Each number is 500 + 25 x the weight over its row's rms, rounded and kept within 0 to 999. Layers, rows and columns count from 0. Numbers have three digits each. The size before them is the row's rms in percent of the matrix's.

# layer 11 MLP down (transposed), 320x128, rms 0.1, rows 48-84, columns 0-127
105:508496479544519521508490497507515511497451472468519505478503495530503501467524524553489524491491468532525527557494510490514500500544478502473521478520479448507528462514516536532488465485518465503495448492544501480497512443444531482557499482517554481487493506514476516485520493517492544500486546487479502529509518536498467493481502561483509492482473488482501468505527511527482533516499
108:500507467505506522513516484520483545470503524512508517512575515496550484479460486496538518514501519502505533497501535563500536494505490478463488440511473485494472553493476491488494489525489495529516506507555518549501469528510476479474511489493512506461464512513474547489527486475484496455461513535466506507511539527504496510499489475504524482520516536502505491504529531455466463465533
099:472544518478517505479458479520484512453491476492499474492507498519535465431490482533479495474505534475541541506523496517495483548451509538488466521503545520520532500532521484513486525485498499507474472497516434471479521484523537465493524541489510472498478492496491507465510501518532495480514525522469478474480538535503479482503532526506517486539503489470493529462530550510496470500513
092:519478509496491500503504517462536527467496496447513509506500490503464496458450515529493522488509517506480475508522530546458523516510507510498477509482442536507487478517537493513494478483519513514519491513504499462483495544529564519459479488522508454492542456560499481468464513478526528456498513479500516557556473505497449512484501507495519514527519481498499481535506503505464534496501
096:482474506485523548546539474519526501465522488476480506463499512501499475466462529467460488508485491489514492509507485484476535470502508505507509535515514468509523514471430499471522506511507522472502512546513516476515490488478542495531491511526506475470446543454504493493533476554486498509470501530524531561482514457464493494565481498481473516481543498514482491500525508508514532490493
112:455467480513500492551505508473511493509492491508540498490507476525465475519512534528473491485511464466483512487469515528511519553490523473497504467499479564469525479493540537499501488481490503504501478514477484481512508532484504491476483478522472472499544445539490548506441516478464476519492520522526529498498507549492493515525493486494473469484504530528521463465477463517574489509510
105:554523469522492474518498440481526492508491491492527502527510457524500540493511494549542528491497488492502474468509471555517503494488476496498474515510470487511545536486516489494442474529495509535546495500503550501463525529531504508524499521477495515505477497493463509520469475525515490502509514485531451506492501526494514489527475456553486490471513458537550528487466448502481497482486
102:515535505521507486478462517474506513498488497472522495531512473465515510467488535519504473522517494477485515490445492462491534483510451479462517486474513515508474467510490469498526510477536528509482516461472536520495495470491530519460547494531530472508474546467517443503493531501501495496543503482486476505490501537575501550518462538535490534522532514496489493543486462497498512483506
107:511489484526491505514485456462515514504533514490476479479448530528480467509480519520514507494517539537512509467532513536434476491465506477482479452498480495477533560507491476515493476483502517535546482515495475488511532456481511455513551536506498538491505503495489455528497493538507485504495516478487524506506511484476486510511441523463495481492511475497492525501433543491493514456520
095:490521528499507531548477498516498565508552531491529498525531489515501492481528517496440495469516519526468526457476486486471510516492485521500553466523507475442522499490467507497461507481462489548493490485535524476534496505505510491493497450488461505515538475505488501502470509512503507540478495501495504495512484488477505507507501441478475513443465508508473558502547471466480514501508
105:521467476539507508460472474488459522524491475501511497541508517495467495479487482504482498500563486463474580490467492421507477478504502512446512489547538543478515488494498474478505488543505526564511502509475512523508511540510460518469506451483482488460549528466494516497521502481505535495483479533488506489493461479495499527478507527517499474494499497517508499507497489507511488482496
104:521503488479476521482456490522514534526510549563500500477487515538497566508502500484506507500462473511476492522540510544547499522497459529479500508500430499485507452509520537514508481491497506502491508506494430494527533497486532517574479516480496541461572477486494511471498522489504498468505507508525470498463497539507543497494507509524507479523510499514509488497496507517517506515484
092:493496544498512466510520512473511463508534438492492496514519453469478473485489532490548526508524538447502539489457507508494507496498478469438521514467470522488500515525511513471490506493497486500446523471525571519502477544533485507512496490504508542457494518496479491476529477472473483491487525518551484501476493516469497492455486546549486523489470499497484509497471503488493508509474
103:515522464507488527468430494489540463477484476481519539537551444494496496482500488487483499563499532548536489482492509505494513454509501506473509471512514519490498532443526493471492497493496542504498489497483499458475455478497548457484507471523461509514497477460481470499481514524477486476469505495484494485494496533513462462467472500522502514466530524471485498485515490467478477484523
105:504507522478457487518527494550487492462509477488465465521469493516445482510468485491454491477521501502500531518460512543510484474476501526514555497512499474515513512569537524495547541465481506560481519507505543516479486520515473504527499500534462495496504551491470500516518495506505490524486550503541501494494514539468523500462474495478541509481508503505551496509502500510513491481544
100:498521525497478485494488499549510529523501478494505488484538508481530487498525503545484513517481476481485533486483519533503456529485524532517492481512495473504507467500529509531542477464493459554490504512514541457495493535526526514536486520535503536495490504562526451471518536537534499519539488563491505508505488496499517486488537518546435508537549492507485476505497514487516530489514
098:520498535493520505500538487431501485520532543548506510506463523524483519493544499532523492509510483485502491482523507476499539549477510523469528524525525516490529532486510531503543526498481475491466511484501493516524487524514503533524497493515523497455498513538504574488504505518484454531507529498508545485484501498490558527469484526508485504496515544454575484516506499523480517499475
090:508506505458452501520515507469519463474517544506475524562478456472509492447544475526505499492510527504511496467505526538496554468528502512512502480490487521465502489550464545461509496476521497493494479528477501528514523477499530532474498475508516531489556492495542526475490516478467474503504526497477494487506501444491553528546519501518471499486454485509480486493483478531514485498500
110:532467519511475476475512489520577515514469494514502491509530503521507485546468523502471474486458512481524526523490518529491473464497510469472501488489529500445507501483503484505483523485532480548538495476511539513544511458532506560514507509493483505500538531529466503492538516470469512444507504473462473524500540501534512516463528506489530502530475466473486499506517474511479530470482
101:497500497511486512465529503527523505496502521484478460467500515456503492520524486487515496550459496536466493514489481553505560518507531544513525480506528487507469514496508484501492498504485505539501547468508519514473455523496499511495490466491456498502502552485527481500483469530479481520542448536433498513547552483474529513489509463473477491516468490519474475535538475520483509499527
080:556548530472523497476489457498476517428486454549557496454466522515520470527489507508524506505489495470502495544503494458510542471513468530509514548521521470489492461509536542477511536503488522476505518477520528507501498536493476491477512466510554437509507477520496476493509479471487488487475507483495479534496524499506495509500496531501497503482520483501517479498551530489496478516507
105:498512521496464482508499498524493517521483528481547526488489522455503448511509539517490523521483509469457503520520506459503486528525490517544499506484496482456523523532505499525510544534506498489496516503539514514513511481508475523491507465507479485513542458498526504457480522428502470490546486509518465525513477462476487535460505544469484482483483486442529492463470528465544515517485
099:500474518466557576499515515524496514449523491467487506470472499505500507482508508454478506512494515491554473542517495507490509524494497557493530524520435502520503476505508518450531511511526524465482513516532528556501498493488449513497489507511518525478508513494482475494524516504493490520512521488530479535476495429511466528485494467451530487518531481502503546535503490494509490491507
105:490495477522538472492506500479486540525517521512499489499528510497464513490513473494452497499530521475535502501460483404523495494512468511503481444553520473482470514522498462491478482520462487551502531498503582446519490498494469479500497501518477474546486502484487528485511469499505499495516501508506508476490497492538511465514464457518489493477499511537481520527479534537504478514471
102:472507496473500502510527474481514510522503501486564490504505501467490497508520506467527526506485524487480481487509486490485521460475469499490501481525450481517470520473485488501545484499544512531518487472544529505475552475521550485449482486504503433520504524500549488440515515499535458511537518469502503518519448468545492485455506506526505474459536490475515472520507512503500471502518
100:505514487514492496535498491486526473487516473471494548475534485518484515453546494546470551449537492560528541541468513497534477507489530525483517489466525514519476519543528471507490520445500507491489531489466479537491513495488512522504486484523484532508479487519475455504474517512491489481547501474529485517500513512496544499498473493495486517487528475452488454476480452473482489498529
088:484485493459436524529508533485475473500525502506472492532470461550518475469478458489521533524483508492487491499503461394494527479499501505454534507497483497505518521533516543511501497526488516491478495560518485506474496532537484491548507488488529508468480478454500539474511453489484471521504487488494503496513453517521513491502488515483469480524485490518475483493513485483480518524514
099:484549493467496514521468472463494474533518514512483495521561503497505498529493523474502495546495487515531492472465506520530509501489532527499528490487441490440518491524471483475519541492464481484481523468476512490507506512514455522503485486503482481468483489510500536504538512456581474477517520456505480509530479491523519484494534470551486497461478503536515498557502478514484492505505
103:476493509537488523521496514517493508464439524497499506520470448502540435492532510508545536548493507502490518442524449473451485476510512483497507520520494457488449500491493479534510467462485515476500519546492509483509533536496508561531521492502517500486452506476514476494499520527505507551457522473477493483468492523489504497495535479487513486500507523526522502490528471479485489486520
105:536469469479517479500478530471480514456489477495466500529500496492498475495491488466471464555495482502518527501506508508510523473496501555545498498460457520485484544478517522453469545496484475507489480542506466497475501456494494504479487507467479494524459524456487472544515512497509484499520471534455529482477480513494485484460507464485464504493530530536522499490455503470457501467534
099:494525462519482463477512504505538562501458504530473451544542472502514466531508507533506503468520488518494510503460521497503462515488498505499516504507501497499490530516487485515465504504545519519492492481499473555498524524547544460460491542488485506513534459479509506461526514513564496492489520483465498476459461503495494506490448478521503492469514533475484492550474481463509512524494
103:469502512544445478437477462481440497531506494532507509498518511503496470533535466497520463476517489461538507503509496480526493496485526471463507511510542530463499535500553523477497495483446486536537515537500490502483492518511536521539497496494461532489516510494471527500495445503535525513524479505508532515470512501498535514497547516523490491498509500496472440521511505509465471515515
094:544481489496466500525522494485465430528487492513519489507485461488539458543485510483499531493497478480492487514477467420515565514533526527503517499457516494491500519532522493516477500451461509527505505457492511463501531509521501496520476510503504499480485477533495487476501464493502493482449486493505533516461524483518499487483506503414504483475526486528511450506515501505498509527522
084:488554491510472504499461481547502472492522498502444481480503503498483512532456460484540502503485527486499507518508518508538499502502491528499484502547510485513500493471497500506498487507492481439486498558550482485508510517480518472501520465512531513520527496546486463483443461497473478560488495517539509484503488564534478516485538474491523504498448499532463520532519503534485528493521
091:523509493518512458505539564533499475521517483475486501503507525495443569527472475482465484520444497498502478540531492555455460542483490493513483498522475483515515512486507475518500482545516533521531552535497531503530511491498496502498527471490527490483485527456501468494479518478515515487500524489491507513525485506486508520531514472512518548475520481489516443495526517513512527461522
100:505470476526501523479519498459512544488542493500421541493478551506509502517505493494491501497521514496540490506533500536499536507489547508499491484516540504514464512478460509475519522528512500550503510484473548451537486508514491521492467486501434499519491459485529518516545492484541509486536485534509495517502539470509507509521443507504496504487501506485469502485538524545505508482453
099:479472522476477486469476486493530522487487467505498494527536534466442483492516479518491506543478473514515482470537471440526494482483515484507491540472524503521500530493532490554534509515520523511513537546512508496534473490497448505477465529510542490490527528446488490528488500514518487484513487486524489463495514503539523448510543496469514512512464553471507496507534488534506468489490
# layer 11 MLP gate, 320x128, rms 0.0777, rows 49-84, columns 0-127
101:495518539471472527520461506501509490534519517493478539532508519463525486475525485487473491512522495527495525545501482435500484499517517498563513540477511508449503486490509550540486514524491465514467512494469509498505501489545500488504497485504533542483486492511517468489484526534508468470466557487516470514472476526499488489490522493514479465504512497557467502494453460494491535553528
103:504533503468512504481539486468481519554493469508499494527509453497450475500483484494490488530503489510535470467530497486491483518486468468537518498521482488482477537492476506516481504490518484508483499526449502533502520508516506503551468468559525520562556468473506469513509506512464499502457486497513518500512532554456458546538503474505519509524542530502507507498494495511523538531504
092:483481496506520473497517516536489498493530507470493540457564493508484520529535506509503492503526503508464480521520464485497491565511518453510500508480530499530489460522508475532509507513521492476515553508512515518512506489520505450523520490544495515505501503526437510502484515501488457502495496556507492544487536532496508500478507444477513481488490491530478482489590485493526502554491
107:513527504501494486526553507492504485441529478503473508477509506533525492501525506461444487523478489570527493505538476487484484502472454487484506485480531472509531514462499484504480457519494500547473424502462498503492443505498498484471539512554486527534491509469478510455487512524526490499507461472502496532476480515517491501508482461486525532506537529480503486501471500466504517509494
100:491503494440492516503469506510457499553518474512492512464467478480512506494464476492452480499499505502469500474495495498503528500502480472573570500507526476499462509470522470493514489548463482512476493493522474493499511538483452493550490535494493496520496518461555454487513493523533535471468496508485510495471506501451514450493525451482519508522516466526518518478486501510484495488496
099:512481520470478445496538505504487491476466538511548518511512470472483523507493493489515541536521505521511473469545530540474542478533504482531523444495514500509534532461517508523531526492494496483485525523484515514496509528497493472505516494529484490505462481481515471543550483457480516539515557534483473534480463501526489491552525480516543501514498475495518497485548525487511520514496
098:505479527494500484515505482511480452541455504550532526510502472513441522536476492487513555514449463477501559458475493500518512519476521509505505464496475506484476491512501503537519507496488499518485506569508494468479507480505516497526546543493492532515536474459520506453513498498499453515521492499533489505501518518474475508492533486505517504532502474496539553523468514483542510538500
106:459462521493511476513508452512482526539527481483529528529508484475443487519491478492485461486518556489511522469511510488468496479475528514454511495481487532521494534520485482513526481517511476554488484494490493472490493500508436491522490511520447505463551524506490514555473509530497478456501559507501493496504489525536464492501453471511512474497528466517462491508510507474475488472510
091:520466505516474516521501507537466468546501505491530482496511515497456519490495514502514470473482514528422505485529488496476507539517487498507520487497476494440537499460518498508459517503488483540478530484475521476567504484544514488467496505526515496510495495527483501473548466523544470518494525514471537458543497523515466512467493452493485508494521530530484506454514496502545489510483
106:501512542473509470497481484509490470519473497505543497484508473527506523505467483523498493538489499531454531527492498540491532503483537528494451521503518514530472527537517491490527480466515500503470509489510476495519500445510487490541456503510483532475520542541508540493492539465528528467563473484505532537514537465500517532502471488459479490508479523524460529484514473477486463466486
100:472430474527510501502495521529441479505508444473516499567464539500537498491496522497494534511477549498504521499486494481464485484502473491493503519520508487494521528498454504518554540522496509473506524506510520487519526494536475490508482498465497507496514490533489481533516473465511495486514494552532506522522502506463476551499515465520490554481508502509462541463500537495495445502510
092:444553482498476474475456547457474526490496506506517493534444489499494502518456534485506486507509526499485506478494495477492461536469506512470512479517488547504493504539496533548483513475491511494503467504501481489523526500504482503481509499536506477542479535470508473524513506502526491539506491500480553483479490542496522454535569457489517470497499525510485504528512488548488502557507
101:468457515505447462496483489510502538494505501456478491480514552476480522490523461489482536495532548505502478513510497514497510510474477494496522500468546536477492523492488554479531501545491479486551475530500497505489489492525469514513525487494471541514460509491513522473505507447568491476504494485540511525492504535460496485487525497485516494518441493486481500479522548548494461491516
084:488459520511513522506514451490491542475540499508485502493527481468489496555500479499546476488462517478498505512424514535498494504498490548519542480507491505518551489483547530522519493508489537501484545508498516545458465487525533510520502501523509459487516520548469520479502476511522495496501506494520513487507553515499534514485512483449535519521517553500524495517495517496546495467536
105:530485504478511501475510514473460473469478475528504508545526497485464474496505452465519523483477469465543535500505479469488529478456492502464564497512517490521474475502500531493530492511492473490472474527496532459528524545490500539495521486477509492533474474478526523471504520467516487557540481458501482521485501494477519493533445523532502511502494479539465487501497508513463550499492
100:518535466524482486450508521500483549527524494474497550479482521489474521495472528499507475511525530497505532491516509523500483492504475541517468486524507521474532528502483484526496478524527536505481483500484512483526495530521485528474468509498528509515487581491478454511500447516522453525484497495454496528536473522469497542446477474489471456548498497495511519490477506491527523524460
092:534485553529489517504525464543497481517460487493493563506500471477469504484504500462553525463497469505448485531516493478478531474480535509475470505517474493499478470487517486460521488494488497490511496485506520456479462492513489476465491504466472500483481520493499448459510532537501543516493486550481470474482463485525478496518475476534498507504459550526507465505526496462488518508521
107:504496503477478470514481522528513522525514507515481498516541533535505510509528498514480522483480471512496516520470478514502481501507467520490501512555546493473541559515506470493477476529529448530499506471466474437470492467536495514515477515505458516522522469499469511476492500479476498518537522516508523519430512527523508505538477461499534514498453478468528495532532474480510503535539
102:486470534471490482515535486510474542523481538510504480521501487515453461506489467503464468543465474505508469484495504525506541466505515491504450465509481439494496504539468521490502527527523473501506445418523520471457512544490515502487514540496507485492499529516483460522493522492526544472474478526517486528486499465503542498471505518530512519505525524516500518461506485492492487509503
097:491520502478501489490475514500564500484494500519461481545525498478472528490523505503498457495536542490437541504472471504491489512527477511503502500533500519475480553549532499486488525413507496503469517525508500512501502485468507490528467536504525489511533466534540512531536489520455509469490504498505482520477477506550538497479524498537488529487501464493473442516481500491481492508505
107:514522493492495536489533481471516545512501455487506499489483477493519516530525490485528489507510451474484544539506478490529481517501491477498540516490556468525536514516457480491529511528507482507498487455465527437538489500481479504535520478522500549555510490473497523499549491467498535485467479535527509488512466493499493527505503446463513466497528489506469493533525465506527464489491
101:491575527509530497506484473488562521549509518574458482518502488527502497557488545506501497511517475518511504518493521466516466484500552473489519493523505493535494506506532493508527523512449475471502504467494482508488527513490455504467483503480507501532456484479465490503506482492517559525504512480478476459497517510531555518487476470476508512475516494543503498529474481493492477514492
113:497507518493545470449464524453490527517560490495478515513493486502483499477545484483507516519528513506492486484518509522511531512511443455514501513497496510440478510508520519474500511487530467520508531483501532519494476492518461475536496508481478513505489459521495489490484479540497509516513521478498477500444497561527487531554471509499523495525556518523493507477513583532490486479501
100:523492492532474470479500468558517497472520484496550495477520464489522486475508516499477499514504459501517507518550478512511513517506461533532499496497503470486523513535538538492484492502464479485537503541503489504495467473512482530535498510523460478516467499559534506521509508500511557535497533516472571528486542528490506497549473468531534480497470500511472526519482522518500501544506
101:502526484523480517484487542514482536521511542510514496475497491542529540400495509505537503516521518539503513524483506513477479476446466490484500505513481483490506462472487479506498516503500520502515517435459504438494463472446515531517469491483498522508503484513487513530484494487527483450492523528530540500505503527498486503517499459488519495522508537541489507535514482469522487530528
101:472523486483508441490486490515467541465522528555451521499492536515485524534512453507525482489494513525473472509530519522471506466528451473479463499518497552484491513507520490482563512498510528519480487486479504481510500533522520531529507492468478490537490467498482512478516501461453508523497479464489513487503523519497462550498475488527514503530472520464485506488546505502482533551484
097:505493516518461450519520524480524478455496523505478528492474526467469495471505480514456528483492496487497459478511516467468461494477542487500505491484544487526539510494528490485493481511465526495490467500525482478547481464503486453470515476490500487529501481479522513482488497484482521444469508456507467464481505497484494470467478509490471459471493511457473482428527527522530470528524
099:498464526468454509507499534448480530513544495480525493538541506524488517482524535489473492537552500514490468511553465469525525511517504488532507488484523494492520476514536498499459486510492494510515483474521478526474511463503493468538490469505478510471440525539470519452495486473529513494493508528509493557472529514498489517458523498484521515498440491470523523508479506506492488477545
106:533473516493479470487485546463492505465462488510473499514495510514440544483478498486495496452499491534500469474499536482477487476480473499471508524504521512541492480497529517461549511477497476569483478451509528515508462528472505540500495490495507511486525491485503476472470470487525532449500471513484484527518460464469510542513536549522505504509468487497457510530509497522489472520528
094:493431494535497476445457522491522512487484540475497513544507510490474508491487508503511508495495517521483469483462528512461476480513494551493514493494506509513534469512486520470558474462463512505524530515477492451493471537516535451486497559510490527507520473536506509497491525515464525512488475537541503493442480472497476479513493465518485518489524507464499504522479516498480446506497
108:517521470502555536468501522537501498487502509514439521509525563514474484466499493503480505522485529507492517486522521499485518446508455479493485509548540522499530493509472522498487476475531498489448517467484530466524510504457520488469498473510442458506488466487512511528500520500502448505477505540479479506493524449513487517488476458516529513503539480497459496482505459486485500482464
104:490504525503549456468504522490501507494522496490490561475511509474502536520505493464493517529530515549495521473556490509482511455506477449523465472531493508492492457507515524468520521533493465491470492450495553477528475511481500490498493480534452472509472481512451510479492470516515455490506486502492510455477525481526469511482489511489492518525544508465525527478508510503487533544466
100:505536522537480491524503499513492476459485501566525446464464488507498510485497522522541507506479489471510534464469488534473552463510453508522541495469507495471521525489497516482503538478527548488477487493472451465497496491495541499483495529480472505489497501480489485490485500470459508501496496529528524482440541494480518534530485505478489482481468550463494528503505498513509447478485
103:446463549558505546494491490483509502533480507505494513492463467491503479499522455506513522555476520504545468505480509534491478512501521489491511538479495548508482519523462480517500517497503485508522481501474497490502537573494470520505507565533528518449545464520485535482520485543512505511518526528540476481489536504519488506489503510489545510513449493507509484483499500501535522507494
098:519474491472461506523527517526518473488517500495478496479527503528482444475528550477457519502474515519496487477512517496486483546489477514534493475463498464501504504481512462462489543508501518473480544488498470462515453489521464459539470466462519457509501479531542473514530479511505512503488461515513476488509525506564519528532504454502509471476466489537506504519508543471506481505492
099:519483512493513490551511515528488472517518515505459514474469516520472513473522476538529482440489487474511464474520470468477477535491484523501526482492467499483468492485524551498522482549482500570511460506501518455495469535520509480481457525475474489493469540489495467508523505484491511500491515503487544494509524559547538538530494510486527502484470453472505495495481489471508520483507
# layer 11 MLP up, 320x128, rms 0.0775, rows 49-84, columns 0-127
105:484493518523527535495474501493518504494501485516490480516486518491447507472481462547495507486544440478513461472495508519528499463513466480470492461524511495487443525452468457494492452503500528480506472475532489517546472526505465535476538529511464492521505501481493520471514514491523465485467551485520514500511492483480506506488492492504478486532548469492480470541538551515466502492498
098:552546525486480527545457546474505497532510456497498538483514511513501516507440492495529507507481468472505504484513518548485463500515504548460504464500482495493504513511514512465495488499550489466522497511498452501514493464506486519523513477499553522477536521509499495526497500465521498507518458525536550476495504516489488509499515514485478441458474551482496485508549531495514530499467
092:446499492485551508458544471510513489438522453480508527511532489496508471481514468509433514470526504491497512468541503479550510518498525494483533523485499528488535490450518488487509512469535449536515520519470528504513483514513473493506492471484485497458488477505474481509478499490478505485491507497534458491494498492508523572498506504539517477440498491503496478461532519513470511521500
099:531514498537533508498458504476533513501457577458484494488532512486483501495510460500516515462494522523468492489482530484523534528539509484482471487496467532513533509536477555496504508481495529485505512513506526535472500493483470519487499520515522533521477468504504479508527484553505454506500540493474516517516541451466456494524470481538498509467479479494485490479554543513472499506482
111:488484505575507506483509503527525510484493473511501511504471484527475467517483542466517479479501503491499482512444540521490514500487511535511446517522463482490533477520487537515488497458493513458492485473487504495483522468471485485503505457527567490513517517502523488494497489524531463529472498474473512537511566487481493515514546483468515477522470532523529499519465509524457462485456
097:483510486498489508558526457474462508465499507510492501497481497492502490535472498500526479468545481502519500489507528436479487480497472484486528473477507488514503557500539470504533481524480495516497494523502535536482508506472523508498497506526500489485489512523467565525480461476475466484493511501501432515516480441540497451541493516478512485480538482483516458520493486537466551490525
100:495431493515521509523518480463469507518479526538463479481483495502477526459467466508498532501491502466498510557538475564487517510508485484524462576510494473524488522511514503490477534508488486511524499514495506552462538495529520504490493502538529465490451480534540471527496487518484473544502480499502520520484459489497467513458499487512492478503468496468503510494491538520512517529514
105:481501486523503489507507496460517559509521463499532518495462517531540469534505464501522492505480527482479522489464478521462477466473509511506500474515502527487513516534490519489507491497556512512529512496497501462516521494489487471494515517515465562559539506524449472529486516476511460496473513543481533506483497498479493480483416492527505466478457504515509523537516511522492503487549
097:515504551489520502532479517469462472485477524520507512513526485492467519480530496515509545528523485477460527524471497465512502524508564506535497486498542523517468451467513520471544508513481520496498449477460461496509538497508459500495487479531510501502497517503506552481530517476503497492543539480513490457503530494503496480495456520475510482520447487539512531528546534511485479497526
106:503505507516478525509524501525448480512516480503502454442496480493486524483506516483511534496449521515500484465531563478457503487499491459523507530534483488480528520537510549529509528517525564523515497533515542489465478500499509532511497470511529522491459460510502483476492472534482539497497535514464498496524535519524504455535478460494498547488486519502504478485504494523506454477487
104:471511501466485558526493517443512504494484503524541501464467479473527551442524516482505500536496519515487496495560536476489457513523474460495520497532496477501535433480552502513495504505527522531477518482532501473432483481522471526515505468488486485505527497510503508460498447514509526530476503511481483507508473529509517527513496494494497491483504519471478502537503511501501464534516
091:514472491476458503500524444511503446513534510504460512452528501482485505506498478524523499496497496486521540542439552529516524484503448499475489528464492509512515501474516462469525456474521472462465519506471519500504490531518481496498514501491533529473510491508530511470483499497498498514458522528533498499485485476494510547532488496513468526479521488526474443535512517469542518465465
101:491497485469517539484500518525504496480478463466513526443505510478509516449481485512439512488462479516485496440486499483485487520534526485547485504495485498495487585466515457531504524505512480503493488525475511499525503451541535541471478481520505503462524543503507521507508482527480466511468492520461480522503502482490527467502476499525525540477477456502450496463510502495498503492491
100:512525466453459515484511521507494467552533472495507487554435505474508468441478523498477489507519475523503481491512493463506447498504507501498497491484497507526506538534513501516458476526492507465491479497477510512520481480482483446509479489519507551518494518493512474495470479519559503525501519489506545529467490508456560531519484454500565482492483490498509478510505516514524515501484
103:465500479549559493492451496535525463478480513511543462473477518498508506482482482525497504549499498532525495559448474480507507502513519474512465506474447486490493531481509471501483562522498512514486483481529467534486480465495474514495494507509521492483458478502486500531529483500461526572509508470496509498482510531506505471520486512483481520527492496510484568499519503467510479509534
100:523511458480493518532456508496524526488477499497519489479520524470481478494508533500482511501527467467497494487434455510498508487496537451454492514468512464524468531469494476530471513552504534514484521500518503492508513500490511523531465500525511535492492497528492514452565527506513504472460505498500522513486527500562513509524491472533525481495450502489523475497489484441541533481526
094:473484458491526500486455505526523521491497479502490495466553531552524497521512520508474481474509512492489523514496485510512493509481466518541576519498463527509512491490506520486475491490485532483517453493458549524488535485521487510461485505489504511497500509490515557480431447511482482478497493530499491518489535557481477467490543472522495492501498496454525476520478499527510515476550
114:493501458500481518480464466499538469527521476467477540508522461483504493513514532469523507500493481514534452535471525543523494477471521463504506523504514525490531499518497560506478488475492524519502511492524465498461522467529534524503484528465502519543480473486490516495484534525505500496493487492484473532466513532530529502491492514499506532551448464447501529506541507441529480481493
093:497471433534519469493498516499540498491521494526464531499494507556548489485519507519550495530462538493493544533499470544505515546519475527489466487475517467502530507459466516493483478524519507488493491494502511505510495483526524499500473485556480534477493523494518519489503536518485460491534481527533539520462509475517474524521471479468457506519516497497472455472552497518513484497509
100:473447537523475497511534484505497533506488466508540560479439546504553473489534520494529507479484490511538493507496524501517521499466507470462502509507491483494499467493499518490485479550473526524516492493472504513484509516493484489522545457473471475506477509493473469514452483461495499511493540447513522457511518533440474511525469477485491478494495519538517508479542478484531493495504
100:501488540471469477544490505485497494551474515554483468539527522531506540502482514467532487510473482549505538505454492508519496461517486521498519504539483454523469507503500480513508496460524481491425526523507475541483512515485514453520525476534503504491512481472524505477543485544472504474481535472508470520524512502501503481494466520515482491484533475511493497528516486541467517533466
099:491451503476532483528514511515524500480464528472527527494512500479537479470489555538488523492476506469466515547499540504518543457482486505497511559481514459485509468536470470507533495478479513470462494494503476516515497522449533502482515531486520474500491494525497534490530525505469522462528501494510512500498528504491537462479518528476467564503480494473532502524541503520519468499532
103:535504445511509528500481520481491472443480481502487506553457501474473482498492509512494518496525515524506535491504496460498499529482444529487545516442493493552482507488479511497559534512482485468511488507501514478543536487518506503539506504510525453520508506489506538503512523513514536505492529492476519498528499455521468529520521518492552497473511489526432497499515471472533525532522
098:517506536514457473499514490463498482486502492518505539488511497473457485536464516511471472460527449534541500490486528474537510513495462460544477473506470517471462491514518544501501471532532471517475492482546508506509485504503472534467529518501503508471486512486504485508520507503501504440497452467474510508543487501515467497503497522481483500489470475554506473495510557515547553513505
098:506510488481525507467495537504509469500527501479514508481474424505506499494543521520521510502504477511522522470467489546528472473477524527465507468518486475495502512512509480508461511488470510475500476510529474451496483559470500556532488502575495525467504502480534509501490517522516457446477457500497518451469532485482510538500511477487505461480515489514498513558524490511504485482495
096:511518509481494527506463466544504536520487520533488466502471497536479475482471524559496471503488517501533490460493491482526527456530493488516462496509508465510486530479527497523508544517476501520521526520502467575499513507482498444523493529515497526480492509481510453491503473486464538470468496479499521527486518466485540477536481512469483496507481466529496520517499498552489451461522
092:510486458529514509500527476476490479461481479529505513472494545459528529500474470510504479506488488467489498534550562495546508467509506468486470481489506499515529485505478495502497552515533505472502477520534466508497552542499529494500513508474489553501496447515472504523477526484529495457515492502473503505478508453500551492533455469509514502495501512499481480505472556536540529519506
106:477491488509512458471472429515541467462502512455461490511514495501483508535518480504499489541518529485508511470517497493523512560516482527543510512504471496512490544519499519498482492537553529504464547498512523471535526491444519541509514526456472468538475474486508461512447473456497468505477484504493538502488532522504506488516502496529488508473505504475499507517527505508528522470508
109:484516480480527513465514495491519504464489468531468502511524551427545498534531516501514522479531520529547500487508454488490512501552497509468446468516532504530545512480519499496510480509489481514494503459478480482487526466506472530481481507506507403481491500516495479501512514493529492505473483495501490529496489521495508499519494509485490547480484531505546506471537502473492446534511
096:490513529480458489514449498462568476513538537497523518510526492481541499521498538478501481482554497483475494512527533503474541520506513527507469525497538495546506486460516496472510500519478434510488475499510499507481487472504520520490512522503516489499495503521509486540454487510491518474498500527538496507525491535527463488466523547484501520573457471485509471483492539502487498454492
106:481500475504457508485487477488490472517531479519521482481468483461491534498529485530460533563533479485515462511478483541480508526496486469511516508465493468479493500520505519514509492449512485460486467536517461520492534502522515518512486507477519528501510530465557489520504545451522516523505492506525480498533543470508541489507528512517472480471484495508507445472476553519513449502519
108:497504470495474485498521481482511499521516509504533467536498474544530476511502551543470521501500513458465518517498502483543499546496483525469502513489496455512494569485480517552441508497500496494523520539521444519479513539486555495486529514504517526459514504488494512496493522551479476519485466477467509466524492490469497483485535530503485461528466484500512547511468521483498491494521
087:481492500471518506475488514506551537533522492498490535515512527514511514510500474491450481453498536511470494513544531476509490559519518483495455505476514536494521507541494471505503474518449494490548509547504520513466508529481481462538507473512492491517496513476450494450518530524511487517500544481455503476517472497531487505486489495531503529558552510521462484483514520504524525506536
093:471500519531494533483518518501503516486509508538489513517463465503480480502482439501517498527490473509520484460473481536480514516555473505500476521488483532474485520491529525471568503492459455518517476471513539491503505526484521498489492524478455478497507468501525519514530498557454451491531484496520510529499536484530513517529564548518523501516478531487509527524519532503516530494485
104:519514518464482495518519510483508434508547525523483482498522498473483484483526509497519488466498493526512547503449450534504494541481513515520506512541520469474491465468515490440492497508456522498492501510515482522497535521565487491506516518480479498454534493475508524509470495533463490466475504514524522492488495442512436482471498524510485522522475456497517478473511530454485494510501
097:476513537489564441497509488507497485445492475518499518489514485522500481443491450577503523488525553516504502460519521502489504550465505491483503503546518540523476479467501496511476488491474504538498478487509490513487525514487543552506485479510480493510456501478530483513500557492468493529502459487460498490504516505529515527490476492504502505507471503492495487530458522468542519499509